{"num_key_value_heads": 8, "norm": "rmsnorm", "tie_word_embeddings": false}
Each number is 500 + 50 x the weight over its row's rms, rounded and kept within 0 to 999. Layers, rows and columns count from 0. Numbers have three digits each. The size before them is the row's rms in percent of the matrix's.

# o: layer 4 attention output (transposed), 512x512, rms 0.0712, rows 501-511, columns 64-127
# v: layer 4 attention value, 512x512, rms 0.112, rows 502-511, columns 64-127
# up: layer 4 MLP up, 2048x512, rms 0.101, rows 0-89, columns 64-127
# down: layer 4 MLP down (transposed), 2048x512, rms 0.0516, rows 0-88, columns 64-127
o501 105:504529490580477406481513453586492462542490580542527465524574481525517501462440506598451543448573520587535520486448544495381474573496559573426451531545476527517603501516427432472480355482526443
v502 095:534512393559511432518534548565440488471464622501489443442499484409540498496517531502506371477527519465519531575462521379504524528507472486524550532416488486555511434430490534426450506550451540
o502 097:584518595531599486525569451536477554571487424513526480506540520419522504531499469501483443487524423477517522431555564485578501549498546487536472558474508422512411550517465562580498575528580564
v503 099:559439450457404458482492512520487443470476499380448523405484510466475564533459492511419481471532468482512482491551512545425512458413443478527546407542574484490491475462478480483542490552480481
o503 098:435564523527515481492496378469590516550492494503498482466458528594546504544603508484546576588491609508464503519445431551514526476577462486613674567561567456494518480426468547551400439460511552
v504 097:565472568572511478499463568529480508359592464491453425547457456499478493477468549659497597644404416545542432600463544630506502457519456443513455543505476479485499514461562432532472519446582445
o504 101:456521436419415614474436486513651447568458601563433495527567507452519503417585521384479520537545587431461519395561512584530410474502503550430430476491571536479510482497595468558448479527508513
v505 109:448435587463531461503560465553452478373477507498484525539545441469475537469446521500397517451472489533468463495564546476553503532481471482531523483525469491538500473477600434510454544419496430
o505 108:563559502426385496519432531582529454539555503499498471586529565583558452497590592575496575549512495449463616467639442426491456505536482528482561554451490461521499566481508523510560504444543417
v506 107:546457524585423431525413473510569626489440530458504483559502584458461420503520476481512493471422537514631547586481464504462538483456500486442457578475485491545442499376434552504563559556562545
o506 109:436493540464455509456557506556496430471536543498479400465531424434469472489483396583464430476448497589442411451445417552438524497499457457564565521455441531509446580520544588561503456470501568
v507 108:531495550573409554480388561579551455411621478486543512463539464414596442451455482524534380466529485484466472430514446380578546514434425571427484490494405548490539603383448471505459539517558437
o507 101:504492527448534532441490558503487554543516480519452509399541502444478533566419489553519534515572525545547435495585539494475430525460491462477580486426467476492437482483545563517542397430416489
v508 093:506506479398547539457577553504482442441461565454471411454453516434499625498524432507469461482483486540568527467540454565613585523437524447502514529548366462480506568496494495375440491577586479
o508 098:476470437462466408505387476536434507565415513464507495492617539419598474545505411480448434463447605461428468531448443479551451442495409408545477500544570529535480502479441442502478576447517380
v509 096:477562421517523535467526476520497472511581559461534440414467403460486527513444516593561415484487492464532465590451484493462482430394497499464507564466555440460506502569522510520543484538445509
o509 099:549486496531578593432552498516492482492502492533538529513521457473483524478524479472488427561491407580570372462444479494546465515450458508564446464499511502485444427511488495511452560449456589
v510 113:522502428532469570405494477331547485567500454549496559450516517549546538435514608477467549540513504468533487405470548516481418502521493516548536586556543623506471464517473545527591443379464476
o510 109:545438555406547455464466369461439553431554499417512495389500462535542422417545426531415482351494477477515424492517499521605469449602415515535493451380501429511508466510509444515530468555478582
v511 098:548497531517413439513475545493490432436522443543439408509557529389442538542550559487530464452532479583454512485527423505512442485506499456602478489425531482450524515585560422469469530449524411
o511 101:451586494477547574535434515488543499494551565533413574464470568478495583507440525506582497496448448477445430564545461533432378485492499537468471539592493576432567543445410481568469519547554494
up0 102:494488510463507457395507666508571470456485501466586474445509544441623481380462474520535447496538511471515552464472520445490491476522522509567554512529517489523446444523499521470434501510508541
down0 103:539545482513491467536546444474461493533429569440468454564492515566455499546535508462476591467491539530518531471441496522512494461475503559495558480469498500442486545462497420472517491545505485
up1 108:566512602535463448501427539551572448497468443421469508499506528469487477520448473476553454438556525389490519447475444478473521430442491541487475512551452472537499526509490419448529526469440494
down1 113:450465456443504511467508455562568521451487468438516440486567458528445490452489475523529459554496557467585566498493372437538533451553504524542455572511479489521492498497609512432540502524414513
up2 094:500526443482459520495464472533505501480547556480504539465496400514522547545503461524506559468453560496480527529444433562537521539564478450509506473456485447606516493473435479497498492576417416
down2 093:551478468452458408421567502410469456531506474474482536503494491536565555526444493470492610525556495433496517456511439532492663506438522618516515530547441474433554621521481602503487531492500428
up3 099:436444571520354545468514606522395404446553550512485567490523503552451573552517444565539519483455420479470522534448458573453438448600462475519483465556568558435548458441507538541508501472544465
down3 099:577514460443564539507529414476496449464438549448535499458422541487449443527475579563495510459511526533468541481506562515402434471513462554599452647462408475360488549544433487560461446517544482
up4 095:455495494466433465564433412424432577403524430531613474495526443517536503450469460529467494456415510460443516524495492462570471526443417482501481477496458612493547482513534558483549618383547446
down4 097:524459571404532511513546455481599572460519590536495466467560477503401346497514441527358539421580472625521492511460569525483583524452498538472425537383486571518476555432519494475462450508445565
up5 086:494485402432508493492517539646454550445520569488488536536566547512467546487501481451517433484475554495506466529567643459476490461455379407532425545489570529537578562426477498507555518540567497
down5 086:513505454531471534516566488487545587461497483512547450577567488534562483565564502588514526525466401486516525461564573461506403471512448470544441498570521460484523419484488460547495576532489483
up6 106:482487499528479505525410508588539556423499502578551548546518480474430477448488400518460415455456357534503507553461581521490454515461466377460503463554540438543510465447488552544484495512454570
down6 103:515420520387551551508450577560522536548375485490542582548497484504507485576488435424584555467535523586479520520494390593513303540410516508516520444467448547504428533512505477525493580570503422
up7 097:423496595510466545525523469555479525467508436464542495413437414426565515563568502503453520484369517495432473520501523514502414465460463506595537526535572478618460434487449552457461466450537448
down7 090:527512495494588483480510525531492550516490513447451430493578559426455487450431401491525456535563631477470538368522595548583481538536481467510482550524523500565476501626544577465486502467417493
up8 100:568490534618485419582524498549527481529617497495497538608416556487549483527557564534462409482438458540534451468543452452586359413544479489596449474548481493501516524591456475543523533493461452
down8 090:469546522597507466583453565441548547567547534567556565485469353489558574571436597541404458490531540437533560526553504513490425463485508533533549468559441470522551555501414571479581467598465508
up9 102:464486523462580489458497533531468563472539465589449428495487500518508607514540432521461507466613527470545517450604431490505593476523400505491493481542486549448520504554528488494499542500512445
down9 100:465506549455510567478430486473473509522470546496435480496472501485494463579519510524465464504491421488390439448507488520598439522536414440545431540590605483523529531518560520589417478426509491
up10 108:516576401570471481476534533403516544517499526461559472496521624473471362523609493519475485629456579486442596432497537413485512589520513563540384585445421468499474538410445541484490567507502605
down10 101:527468431562496546547507545554522466492422448440459464431491483484493540539415452543529528477476540550475498490447467450527464505478600499505632553497544510553464548520479511526486457505573384
up11 090:461446451448419422540375506458534471483467481593480489449603509515503485537482534504469436496458490575447499559519493376502473455478569507443495481623603501481504507516508494467502468514535459
down11 099:505435495491370543427553455569461450527552580543549498440533533513506564537509574393470535481551465566569465444413544489572491611557529476470459436538474498471536544557531482453503470423458422
up12 098:500488515482453428518473621501610453542388381484429434557376539512478471553448553469545563523451508461478510536493505433471475421596515500460473470489475563464513553418552595541468492585532582
down12 095:532494499500478526447517562547515533468491453482477561521525538449500530567468460515603527442489553513525508454486494645464459550435465488504495587564541571502555563439517558477446492533519547
up13 113:472408534506476548528466513422487541504428575359565486503409445434542444524534580419466478490458512527557464473547483503573513483493543535549528567531496556474434555539530458451509422480498448
down13 111:533467491551539488552447484539548542476471457542540459514464475448506470496454499554464439476453487473524518454542536485504544406547551570559566487518504539481464558508511436429503509499535366
up14 086:534363460478486479444533458557370473437605420482552526485551472475513547588495504425528566440491500466454509451410501404552468565610511476459414534515485450504444506509451437566550434505531508
down14 087:487538508437491520557518422445541514610454510448548501528474555505439570547521542498560489486485468453493462476419460523460514530486506506495607525528467513441396447482512419448517446549439493
up15 100:478512534483485454469527465507515431427376468531486494507489575462453572385484524439465561468504458447516542605624493526463504479548497475467483479534530466486525538575487492497569534545466445
down15 095:511546517433441424496511447440547591420535515519361555503482539523474542490551500583498486471535497469501572473541442464430533374572534455458458522417439493485563518531473481454466437535500444
up16 119:496467478551385539491495499422551560527471465503462396425498407438502459551499444529525502528447509390509462486414562431467421415536620511549430453498554459528562470507485511485529566478550523
down16 109:507586480492489523490550527624501541433511416498516533505481471508483505390562435426383474525535485484558530478548495424517544557444538536545577555529551446576504484513489509608482507564529444
up17 095:531561546405534461491480475427484478432542480467483585520475480502638538509505533519503523568455437523498493536410450496506560512500546538423381461526504527427496465465508506421505554418458506
down17 095:570566500537526425535544472434412533483530555452425488596503539495558456500451452526563512423434493475544522517463551531525557461507465562505484426522572473508511558469541514538418494504465460
up18 111:489591445563485535626482561444483530411500510500562583576445428542616408575544494550536525456454488510574511512490362460507499447501392452540491510547486502510479426538454460428476499454510569
down18 104:513434464441493515456499517491471472495541489540444464463481398553405481554452474503481571532512449485529421476537475421519564511506401426561454498529524429468603465611519424528460530495512550
up19 115:453581516490506513442499565488477467478538437491507555538477557498501587518484486489536475502504544603496406471445548439430482431432488553495500426522440565569489491470458553547486424478482443
down19 120:477468485581456504410429476579491527553551477513534494541494498491591600544442501428556499513471541565595548521526597466526484462459596445496557524538496497442544492539546568430593498431557555
up20 081:482481445563555558488505438471476547412502453504493487479501453582423561526517523548563492584563494485529501550559539408509478465539551542442549465508456485449548445450505491489524478514487437
down20 077:424497484572370402523507529591497498496428463532461511515495440582528514507510372429448480469540525501557561491483464423500435529525500499401439510547512484447537429593541499581511472576440499
up21 109:582524513487512562481554527550513532538546508398468451500405488610538482538489445422464458527378447456454548523575604559472471507493520530543547443519586503517618429489515594447474463548515503
down21 106:516471552495467556529486554543520556406492481552513439493500508537589534455532557611541399499456491462516512524615518473493493501453506549497539542522519577473473518574486578461454457523546494
up22 098:450493586499497537456456477445515500432506429513502556551552408441537467447537458467498532498541582465441536451499466546581541546489484497507491514507491579418495476548563506512551414605551434
down22 093:524499453562547459458433478438541485467502456450447523548571502473509460457481515476571489476541521402461443411459560552515503451479479507475548408497507484559526493540591631549488513536608465
up23 090:493473509530523539447535450473468541536448493490580526530446520557523522541482471462486534540435440565502468503486518447526527417598528525467557460515523557457433438583567507494511554603492503
down23 093:452533615542487598501414494514497510531493497508520540578474536455502448430549478614495472430544543497562525458455478486553566547618489528482490472500498489405408503446498528520573546626363529
up24 089:576526515426486483466539510526420521497520532441534511473534411470423521528588491445521431465497526580515455399509501448601532457502469455488558479598454523426409573467507529441503452515584452
down24 081:528625536551420448514509511535482522584542435462431426528528528444490430490455493484455412517551478545531507515616550463579504508453571495554438448428560552525494598553597469574542572535507419
up25 105:577526558492506479482568429531518497510497442550491424589495518527504468479507510487508441498445581553488538520529492534461541508436420438477508503426446476521500447526499469558526525498483520
down25 098:557576441526525528425480455502442476531547527506546403611516550526587583567480506479463418485572483564507593503550478550524482570476493561586490504579464537578452482464500501458480612448409460
up26 091:475521450397568508522409412580511560497441505429520450499566568442559565565457507429458520524549528458541544634443436443443438542385480538461465521520490484503518492465505584544501550492516401
down26 101:481471492570418539512485513534599495508530470478420453558541471466471550440548527433485469570538468548588457433465451492431535579478441530558395486554551550424501471488613490524452482498386509
up27 081:493565473540446524474509428483512497501467408546478531607466464481518507524593598506507497528531403491475471528493477594419521546509528498526552423575602594560474599491489375487503577526499462
down27 080:481553536483562642504518515494519484562524477523516483404492440491489561528415435575463563481544529479545435501528609455480559524554504512428396514512585576479542567464458494519518493549588461
up28 091:518486504439483459541612402519395531562511583493433455504527550497540466471457450504496517465419463465454533451474503412417444458472526456565488457618559527478415523526519461497432490488384491
down28 085:587532521541493548479539533481418497409480501536531433574525545462524556527533491478569476490493476499419393475400509516536553583490431586458457556585471514494453470450492578393509485534585442
up29 098:529582578506534474517456533566445551550533499574467443551428532376478470460453519576455526463458558513534537467445485547517524529512506521396500523472511546611533448499567542441468498469483576
down29 109:469434492484532508507504499423484498628469538490479485518503455551532490441497591525442534455488455576416536484465609477563583536438540537417490497520481454458440490546535510511503527534421556
up30 091:555486519497571470517476557559492523519484499527474491547502394568610484535539439572457552392444511539570630498486560538522489522509529517387481481544432567443544535514499445564507293462461468
down30 102:498408503603524592466546544581522474493485405460556544574413566547500405502511503560544559480492558532574560573445578489437487459484459485525458448446475520521500488470568512573489445413532474
up31 101:458472429520487533567507508469514519577412479494548508526514612491471548479458407526545507482553493560465446598644454490524459460497478582509491508448538552434449500511441517555591458592481533
down31 101:497511532502521566503504480448475460599532462500568486479516594530524566577482559452514462498392424501567588474484434499484443610468515520520510508564505583503513604571476485497597495524513467
up32 082:525549484601482465507532534463428428509545499527567527511575570457479420478438558478445537525477534451512567448436593507425517543483407485532515509444476519569449500442461533564529546513508511
down32 086:493601439466462465485457382461574446458488529567485403621519517530411547503422487528484535537585542436506507454375521535533526403524427566474522557489472505382491608508457557481549467493586581
up33 095:484440540464526486470487398481537449494439417450531408438393571520509488455475538483455520482436462472397588506543505480553454515542427462483494425367602473495505565528488422406404394520561512
down33 099:568425520495553456574396585529584432465517413586516586533408478590518507527446540518452444447498567357391568486485463500556594421535598491578524537489476516542394465460465452457406522489477516
up34 108:538479459433549437508439493489516519470505551530598491444461511438526496576519464542537543417522541565526381476450485478499572499461393499507449530433457415516477549416512532555373402490454557
down34 103:471435541496514484506382528619487435535444470465540388469449547516546552487503404532431484507575535521554442616438473415453506407516433578536499569527487444490467562470468509491522549517461548
up35 084:574481565452493539442484557460450469405536475512537510505534454501461520505563458485565426486474545408539629538459504512508482387452570478468486457542492519529576446452477477456498434510445471
down35 089:423542536402516490452406456381516501492453500496566470516484510521607577455462484491528456533517474514421608501484567479537534518564580529533590549487586522449456439491559509423549488561367514
up36 096:392503474534531523474459381587547566450467428554567459528501508444541530531478490550533525477468487579529520421454482476529509494598442505487419542528577527568535530495503547524505496498454572
down36 092:474542449541471492647492564573515552478467450553444454416439407560573441519554488520491463502507507483435442420530580503459494454472520460493538496590619516512460524546496509526467431482492531
up37 104:500556440580481423460460435467509517437477549398499388516582506467555520505527558489444488514543487516490572401476473467541472447497537537513476574553514377483417515468514540456489493457462496
down37 103:486551539505500489471433459387417522398492526494515576417534530523588514545472544542443541491561500451498580471526485524513418524527502559509542476470529503474520409584458509484478509459472484
up38 096:502471509485451430434498572362539575479497536457565533493524450559490490478459531438531498537605579511439509535465583442531541537471546526522474555633425428479459438501473451517503529482517378
down38 094:507525502574453424559373573497495342640432505471563420494554519484484609434577514502546513426378454501523464493455498567478484521496583458522396509506488512564519504410529495554483651502471467
up39 090:565454415509411559567457517433512481518508539490510565500446549504551543406546519446508475504451574412467556539491503518439504454434492546500417519572563540478503579518546563454481449489598520
down39 088:513513445492445478459461446411428458489499434449500496452505609540491484457457485568475532521442500563406434465496505489453461448455580472472497471472539460501479559517440489502486469506500546
up40 089:465538482367511533500511404505526486465403535517431426532505517467510546501489468523540493495524505572493470371541462482543506524345509484485545536539546581463525577453468545510574547500511507
down40 092:500527479491442488488509513507585603528546513471543410460559451478557589552554424585555563476600483495512474491481562450606472539404424493521459429472425470476531522447490414560491439424477497
up41 109:587532534431432541495595509512512435410520606575485485638461518445512556600396520447424478418562509462538535479530507454482529468520561428462598525460537411467502518545559534479553459517492604
down41 106:482453470541555526533564606468438473551562446422559515422564522552506467553439587547490482563503628383472529553484550600514501505566435468533483500555567508494546537564492379528408486528470516
up42 091:519550525498480666544471422476526533521456527409511482464448471562482472508551451513416494507403539423450449524446576463525494477489584492515508453524458527489566490504448499473527490539470415
down42 092:494540343442513476604430525443453533574413516530522494545395494513525570532487487592498449406473548476517516528530457496538419558520494431570597512402483513542535633416505517573466478527496541
up43 096:570472514498548534435497499528579530564437556451455424539590559533561532472537498491512483492421539513547420526519411387524538429447553422509576464472384558475454544468596527549497416498487559
down43 099:496501533424343533518584567499423540475528429515407468538396551468413478498492550490525556467562508457531415516517532470499427399486503503524422506462479487470483465406495472410528461445448457
up44 074:494466534523529479468504489548498446575402514438482494518501459461536528603439499479412556387482537550525519471473523464536554541533447545347511523477429447497514486499602529493481478464490511
down44 073:545513566511460569504504468517395466425550472586461533473368512523409579466551593509475537444497482489475480588512613563519485647514509556558577495595444449547541499459644555440554517390417507
up45 094:427583483487449474445514428502532460480463533535481424549418514456494484419490444592477477557456474486507512447462450459446497473562504578582558576465511464491524476462481443526620589442478511
down45 110:413499436594497522488486518498586409561518551516503437513506475353484516473441521448348504433474515529511468445506499580609609376488606523496507469503393554513556490469493443542490550573499569
up46 087:518544525437476436526434424410564539549537454558534554536555504490419527488522399519592523521501466481499508545552511504558443450503484468493502448543515482566529543488542571475504532444534450
down46 094:457589499555486558538511604508533505468530542483484544484495555523521452487506473463497501512519349521582558469459488466549564576499566501579407517536442461430500413421458394577392526542607555
up47 098:476514485522444453485540539609500539480480566471535508483496492414570510444345555522488496504476501377507503526464440498483445576514508479501456427522506419544553518486514518499510515519492558
down47 104:493470456537488545491524465494504534547460488545404523511511510413465403499436541534377434522479430507545496466382464492528427654491563491496494400500447490489438518505504490560509480443551522
up48 089:387484515589548477528567512624469588488484528555496479454493448470578480563511438521588554492452515525562499561443334496510508431558555508566563434468504449536468495542494540439478421553549592
down48 093:514533555536473526423482550539419620503449570570455498550535522546501492438461535440518497576391405462628527505484487504516484437568473413513477529541605460440550485520591512512595449513457504
up49 111:427477475443444555559472500547527477489531537509526526625557451470428511495518476434513481521523486488491550377546499536536521463432614519509502485454517419514517475481527462489479558507450497
down49 098:533518454480521521588478462541477447537477485542447408465525412419513554455534486443529459470456477487455486477437556422472516474500579451477534495598460453495420513558525442484518528497490479
up50 090:572474528569498540473502521504604428512496492569539496464499426496569455455401516663459465471415454524469561529473479459483539482544559508450527470466461466558403528531458529477505391426483562
down50 089:580444520507493473513509419469457453497518413508551513479519500502477515503495523466500458453460525539562516502481434446470608530617453423562446453431401573493581524620489476443493487453454525
up51 091:475481516441563438499475513490480494527511498511565428570523434494503466509494413539522502503560563542524418462561483530468511462455485450470494533457508407488543442532473517456487468517511517
down51 107:383511372413437522520442452482519455533537497553487489515522507568526514443529454538470455581537478567543507500425442542506551534583505532445449526490501429506498464537523564489505426465440412
up52 087:385516466515502447439555482425490471610594547558535478460400442412464579433530563461558509516542499553468568584553565533544540613577550437476621478503529538496518498436500516415495489501457495
down52 078:428579461393485457510558432562483477535617475521505524413505446488528463533517565495509513445484500432458396534548529497527581381511519517577506568435523583457598519555516464506509534559515475
up53 096:417526523469545568484431518426406510478467571539567491497495484526544500499535490533450430428520583571382459538511491609443474571506551496411531485460558508467497478535464565420518529513578543
down53 100:498454441380464483464547463472403494552496578401496344381469571501507512520527486461463459451423490468477489452646495472458621482386535468455420512527530550483543520490452518457479554598502462
up54 103:428543566505483493593435519443478387481432516541528413508472454535407519558461498483460587600475484495460511481520404416529574455566573500483483480489580477469545496515514472438514525468518508
down54 108:560525538506485455422501449415561613516524499497513581453520487495473447453467451501510376462602478534520494502481512582450464525481520510566561516562465503461438515450526582482442581526430598
up55 107:436544576452484537526546536455526478489514511461520328480541589451570500541567479550437538569560487446526431546532517507477534485521605469485473576476500535462534446578481562511452558480397585
down55 102:529443543506406555472538436507541439523589447475485497452479535476427474547535505557497527564499483499529452600524525539560526528536389488445461416480525472527524442590482483520506528463402474
up56 112:457427448500494517569494554573409456474472518549519537538607526532468474556520489466462469458437469475464491581477553473536554460539492487489560547439458407525464507593441430487483485499551535
down56 104:514390566503509559430522498456574465497476450451559487543476492427474489455531446453565479439409473420510538527432533505507453393459457479479377482531515424509490456410438494562507603581568655
up57 108:511535555538510554588501540611427544488486485480551475548612511480583568547600458393485560513549437434560491493526441510544529496473557513466587506496574538452548486447491482413539470530468478
down57 099:541475451489490481522466423576448497436489644543486511429564517583398444526468446528464463585488563471457352530524418496478506435390471582458561475583599478497534527564524460529393537472481524
up58 115:449479493424505560521589566420461507458404493503566472487501521493450485505531483558489523499477463655624490532497385505529487426495442464545524572495463487422443416568539453548420468500554509
down58 121:482538529505579532400568505517465451511456523463391587585507474498492521497441453459443502431459525500500528525513535520571390427553554490473516553539432371432616538520519600512521501533567564
up59 093:457563615393475493510436466517488521482423571520390587534518493451561509488488552515461539450445500477470475485567528410480491462559345445508570471540480422451372530511574498455475497592504526
down59 092:558539488393545548425553544483443524449501533553430568418445480539445470479371521515504619424619498533586546453440471505494509507537434519586471556459526461521483605505540438497479518462465552
up60 097:452521521434534397574571507527489539458507581560419495525511516502515468506498481606524581489424487553521496577485490500554500449475495492516505452477551482558394438558527484453504589567523575
down60 115:488467495521395447499553528555497413500487500529452416540491476503499566518459481586485501505448504411452471520460379584468462496522519442509606562455530544467527441531468481563524449558486398
up61 141:530465439460513528523540574502487476443472519449567496506472526516500470466505491523442468507312521425475492587532479527470482425464580522443392556460455583533523575466463444498521509511459486
down61 134:454406549492381557561454524429592471590513510475557504564499483408451508479520509487468451524439479537541616483512517547531473445519626539473482457516586504527506487399544497420566518470315457
up62 106:506586472463431480528494534475549490440528446505434505360567486525460602475533491495484493461538407546500554523531471519542416531425448438471560589512579413604535492555461495472456437494548519
down62 099:519449476397463466526477539502473517472558498439582517523525568526502545511520503529469387446535532445549468491538532638600511558508573545523489503501481438457537494488552500531420477504528444
up63 116:468579517447337583534549437506403553534460565407472516513523511547451550516501525555460505497503508532415515484415473521481487510491454411523455570550515507520558411523419534528515546488464553
down63 120:557601535545547484563580514438531494558478492472529491561502496505447478608534384598435559492505548467481459513585452525564474475486416465423522501530472488444476398488485540400507553505450510
up64 088:492445525534504476501500509525416548589529507501541460508419512442451507417510489619481424495520490525547499442612577528530523612463483502562498485490528572604501521451460533468539467477456472
down64 083:520499454595421523486470572507456570539535468457494502469503474474478600474520560524436553489519529404461535529531520482454523546449487436557562369454510452540456518523456479515535452474515481
up65 095:466617479506471544594516446581544513534487530535408425487520430538595574492507562540464566437479613536508566487470519452548461443457497436466532488432549483497499516510495497565494524537508520
down65 103:615528477535431543521412527567567575512565513534438476532459444538453485514526488559531484552503504582578552545503467441480446577464474532521508492377498435464623504512465449501505497539532484
up66 101:508524437522460463591457482631441535472516536568515548550551512457485549503518506412497485506478506480566422535567596466575477510483430555501502529520606593528478536637448527426481531497463495
down66 094:509600492536556473489533515546407527556483511454449559571395478492506567491497493473582488432494510513486478485433478392557478439589481541535568429537483540383619559520429435505491496486504447
up67 097:487499544522439528531498579360582483506612456497476514412486453441377430529464517515565564406534495507518513466436560446520461513487482479510523510524499549524578434548515551392417453480514494
down67 088:531583547440559573581437494442401509517477560501528499503519498480527409446529454541483555501485473469514547461533434597464502445509445450549488512529466468552538596362420571346543398394449511
up68 099:432442554470455448448521480581433469527510541428476439544579612528512528487612458566460537560489486471486528540611474413553496617574436512491475522513478467403453525538448527463505467422534448
down68 103:532534539436471524478524469534433488570399422483449476584537467494547446479487519475445551495496505557577526579458515543526385447583499512474415553482519468519477512378564473487542488591553483
up69 107:565528499552431546462499527401503490426553509520527534516535413553519421520487506508592499497473529416558391583490540565451604410501532451387509459513525392448414560431548480428492517513497518
down69 105:565527515540544523522572524502438539489536613492514464450482499488594420419453456502530532507467535461582610490491570387468618503447452498444478472624375457462523495357509485512492548502558507
up70 090:466494469419487529515517486580436587513596577421585496422588495530433525495529530533522461517457558493421439547594478470473540561580468542456568507369556493573480437486478492484470466518467553
down70 100:519503489584553499567517515469535429520491477578528435519489448453529504546522460470434610465470511461516497396580523397494456544420497406437474551476578559529550534523565570504431535486660499
up71 087:552551496522539577423522546529431410468536519495500563554512551543546503494536417455495505421485464399354515524585552488559542430540575487565499487548466536443497514458471581497578505452574443
down71 092:462487557522579542503549542517467474479410609466479496481537449454500427567470381471556380554510547532478525454505461510611522547454553553548538493449621483442503472576546486558521409414487531
up72 110:455565561498491513520445542560490497532622543508442440472541564596427495459463582550511546505608536523546504551466468560442524501502623546446468560454490473445550473427468511432509508475446559
down72 100:497521464541565519552441559486436486572521454424459528488496579502477390500435568443468519585429478521450534470541470462430540463474519524393465485552481553512555425441478497479572540471445466
up73 091:502490481426532434466445444417471551439507533414487495545502458454470549473573457454456588536499523568539614518500527469465504578457530450443538455462481563475624484557533472513506531487507481
down73 110:486475524535422462493463486568539540508511482534516502468463553599480583404489469487518478446559524533538444477536475463580537520526568564496540487470502572472511520514439546536438513557443446
up74 113:574522549426510479493496530526419517559520486433514543357571549497471450472520490530454406548508475454468581463460516469454542484453470564504558517510502466520544481556444555418519575515483507
down74 114:588483499532522494445421586469451494534464525472431509569449549473438562430557523509572456567465447507618499469526495469462466534397442489528467458515535560554558483521443548515389495469498558
up75 101:496529427496401445575491491530489483467506498504480561479518536524530441505452499483447484509510464561517443516563441537529437497557445543440496498525604587397406481422510600598509469544442414
down75 103:511499361458462573571454470500490454405385522499549466532469542467475476490515466504427552516523428510558530464473497433496473557538510550496508438537484532484463556539446563545520554540550386
up76 086:532465521525442430431424421436498507521450458506530522506481468603508551516520449514485534497469430476526464522514548535419581569495428403484546432448504459542518448516372506456433497508509487
down76 103:440528569496533468532564461507471473570573562481422471569564524510416482555548553498418490476553488418470535506541476479545459460467564408513403440550445523505540497579570528476461458508410531
up77 101:468486573458478634497533495510439516418428487472544432495553486394511480562452594471413493583529468536417568529443481564465512419520479475534544474566421554481431547368571516474514398511556486
down77 107:489500539460427477474544498425512523466493454568492489369388478523551495479433604533475454467491473531553508436503508495414468561460578519563463478506396511600505578514475518474499518572499385
up78 096:546476550459494485419470593455540547561424466512632515605513424540541418499517485502505611513520488543462517543589421419456571465485371558516537551477540464479444485522460445503525549524459499
down78 099:443562532433476485536394392547497411650558420502530477523535450456475417482400540491512519505517559439441471416531459492496519425483431380535469491397534474555439449483551459458456486527501474
up79 105:551563463494417392486563515465441494492460548542495458534468573524481642495527457550504529471518528475544346464515481475518547519606447529545487560431540455492586470552519581405477509520434487
down79 099:433515484418545371474492521450536509478550493473490494458524491529535495459543491486443471435501417535563520560471433534469538598499427509571478535473538449480549464527525420491565537495528526
up80 095:489488471551488543495546550513438501551471538435477463517459521476446469515520585532493510542502574538422477443513477520566498447562560569469536508556562468462571514534448501476506499605563529
down80 100:459562545488493494563501472428516569527489476544443500508439561479439492471636585548460528580469509545539457552524542491516465467509516599424536455450539557439457519431427466478473512488431447
up81 095:542507478474501586471521544455383448508450535482520407504592535456525480469554494522489493536519594421510531436509521471453433543646475544486467468556530583469474432547450590460405494522501549
down81 101:489509461511532515552559438554598467491517511460501571502550482511567508493563529493433480511520475492521505470549397483532475399409413405371449544492392468527514480447462539426498466555469481
up82 093:588448565446549520523482451502489499522488449473510535476568557470464538563541470581556493554478532468591441462459459445456536528566417424441538535519439486557480504489576478546452505554511537
down82 100:419528549548503495432424577431618447461417468499519511411547522499492482475500549481541472465521547478474563434414498474473485471393472473478606368445512491373539557546465454498504501578497495
up83 098:487523475432492572517529412503487593467518518535565446492505602446454479499566456513421527522529520478418550430531534533481505467480641461491410542591477501537484434436515541510510544557551491
down83 106:401532492469540557565546490484522492464544491415489425519460506533505444465507465530498628539547516450531571465416555435499542424515535499537493450522564511467496470443492490484493568517480437
up84 097:521465537511508564483526522528512554425390446649461494549484537533554507553569522471506463530455597475475470480503522455420505490515591493477460421516469564485458412456479498430458482477513563
down84 098:470465506483532492532465570533495403427436485522473446447547572506470584561442459441482521503517495502595436469450470537556532516539566569468472430435500503423586549503473538492525495447473490
up85 105:463522494480554555521484553506445463573474512516546541496413520518519461579530613468536502565460553482485551518489527484584532370597484510518506498616484480480512501507493548534548557420490524
down85 092:572453533466465519573464480502501564485531472489489512611615470389529552434528497490471489529520562534484460571493519595511539433532517487542489574478515443569459598409486649503587440466505526
up86 086:508581626525460523415446534472522469569591498573433511446563529491508503493397542570528434425466472527464472481490570468478525523503499559436450502537443455551591490519454561495449476470549465
down86 090:468546522519421450504514495471548488488540492511486529579468484468503456467447516517493479507453555539480453547558485557511433466543450512504574514447465534479543476562558525582505451444548525
up87 095:449530537619428519477431536476430547506446482435475498567532458486527450513526588521519540522496526550560478451602496528462394442557430350431489573515473524534452510458477514580505573561498499
down87 097:463461531543510406491527486470520504493504491503581503499436499487453589484470414510447522571546496530520554476582518471409450536552577454515465528407563509489539485390543663493563483462583483
up88 103:440478452556438516526536592459550513515442558492444504498525508516489540525419558524538516498479398558462416452483478518402431549417499521473421491526395548514514388486475409459461495448513455
down88 105:582472549375439538588480562530494495557509391537408508552453523597540520518578556504454462614452482533524519432409468468493395449527490508505477508559448469440471433514569479545556462404544431
up89 103:542520605443461542539533472405505455551517581516452453490482500414503560572504474486420461491526457518464459549568484412500461552489483329518579506525498428510507488457509374559462551461554474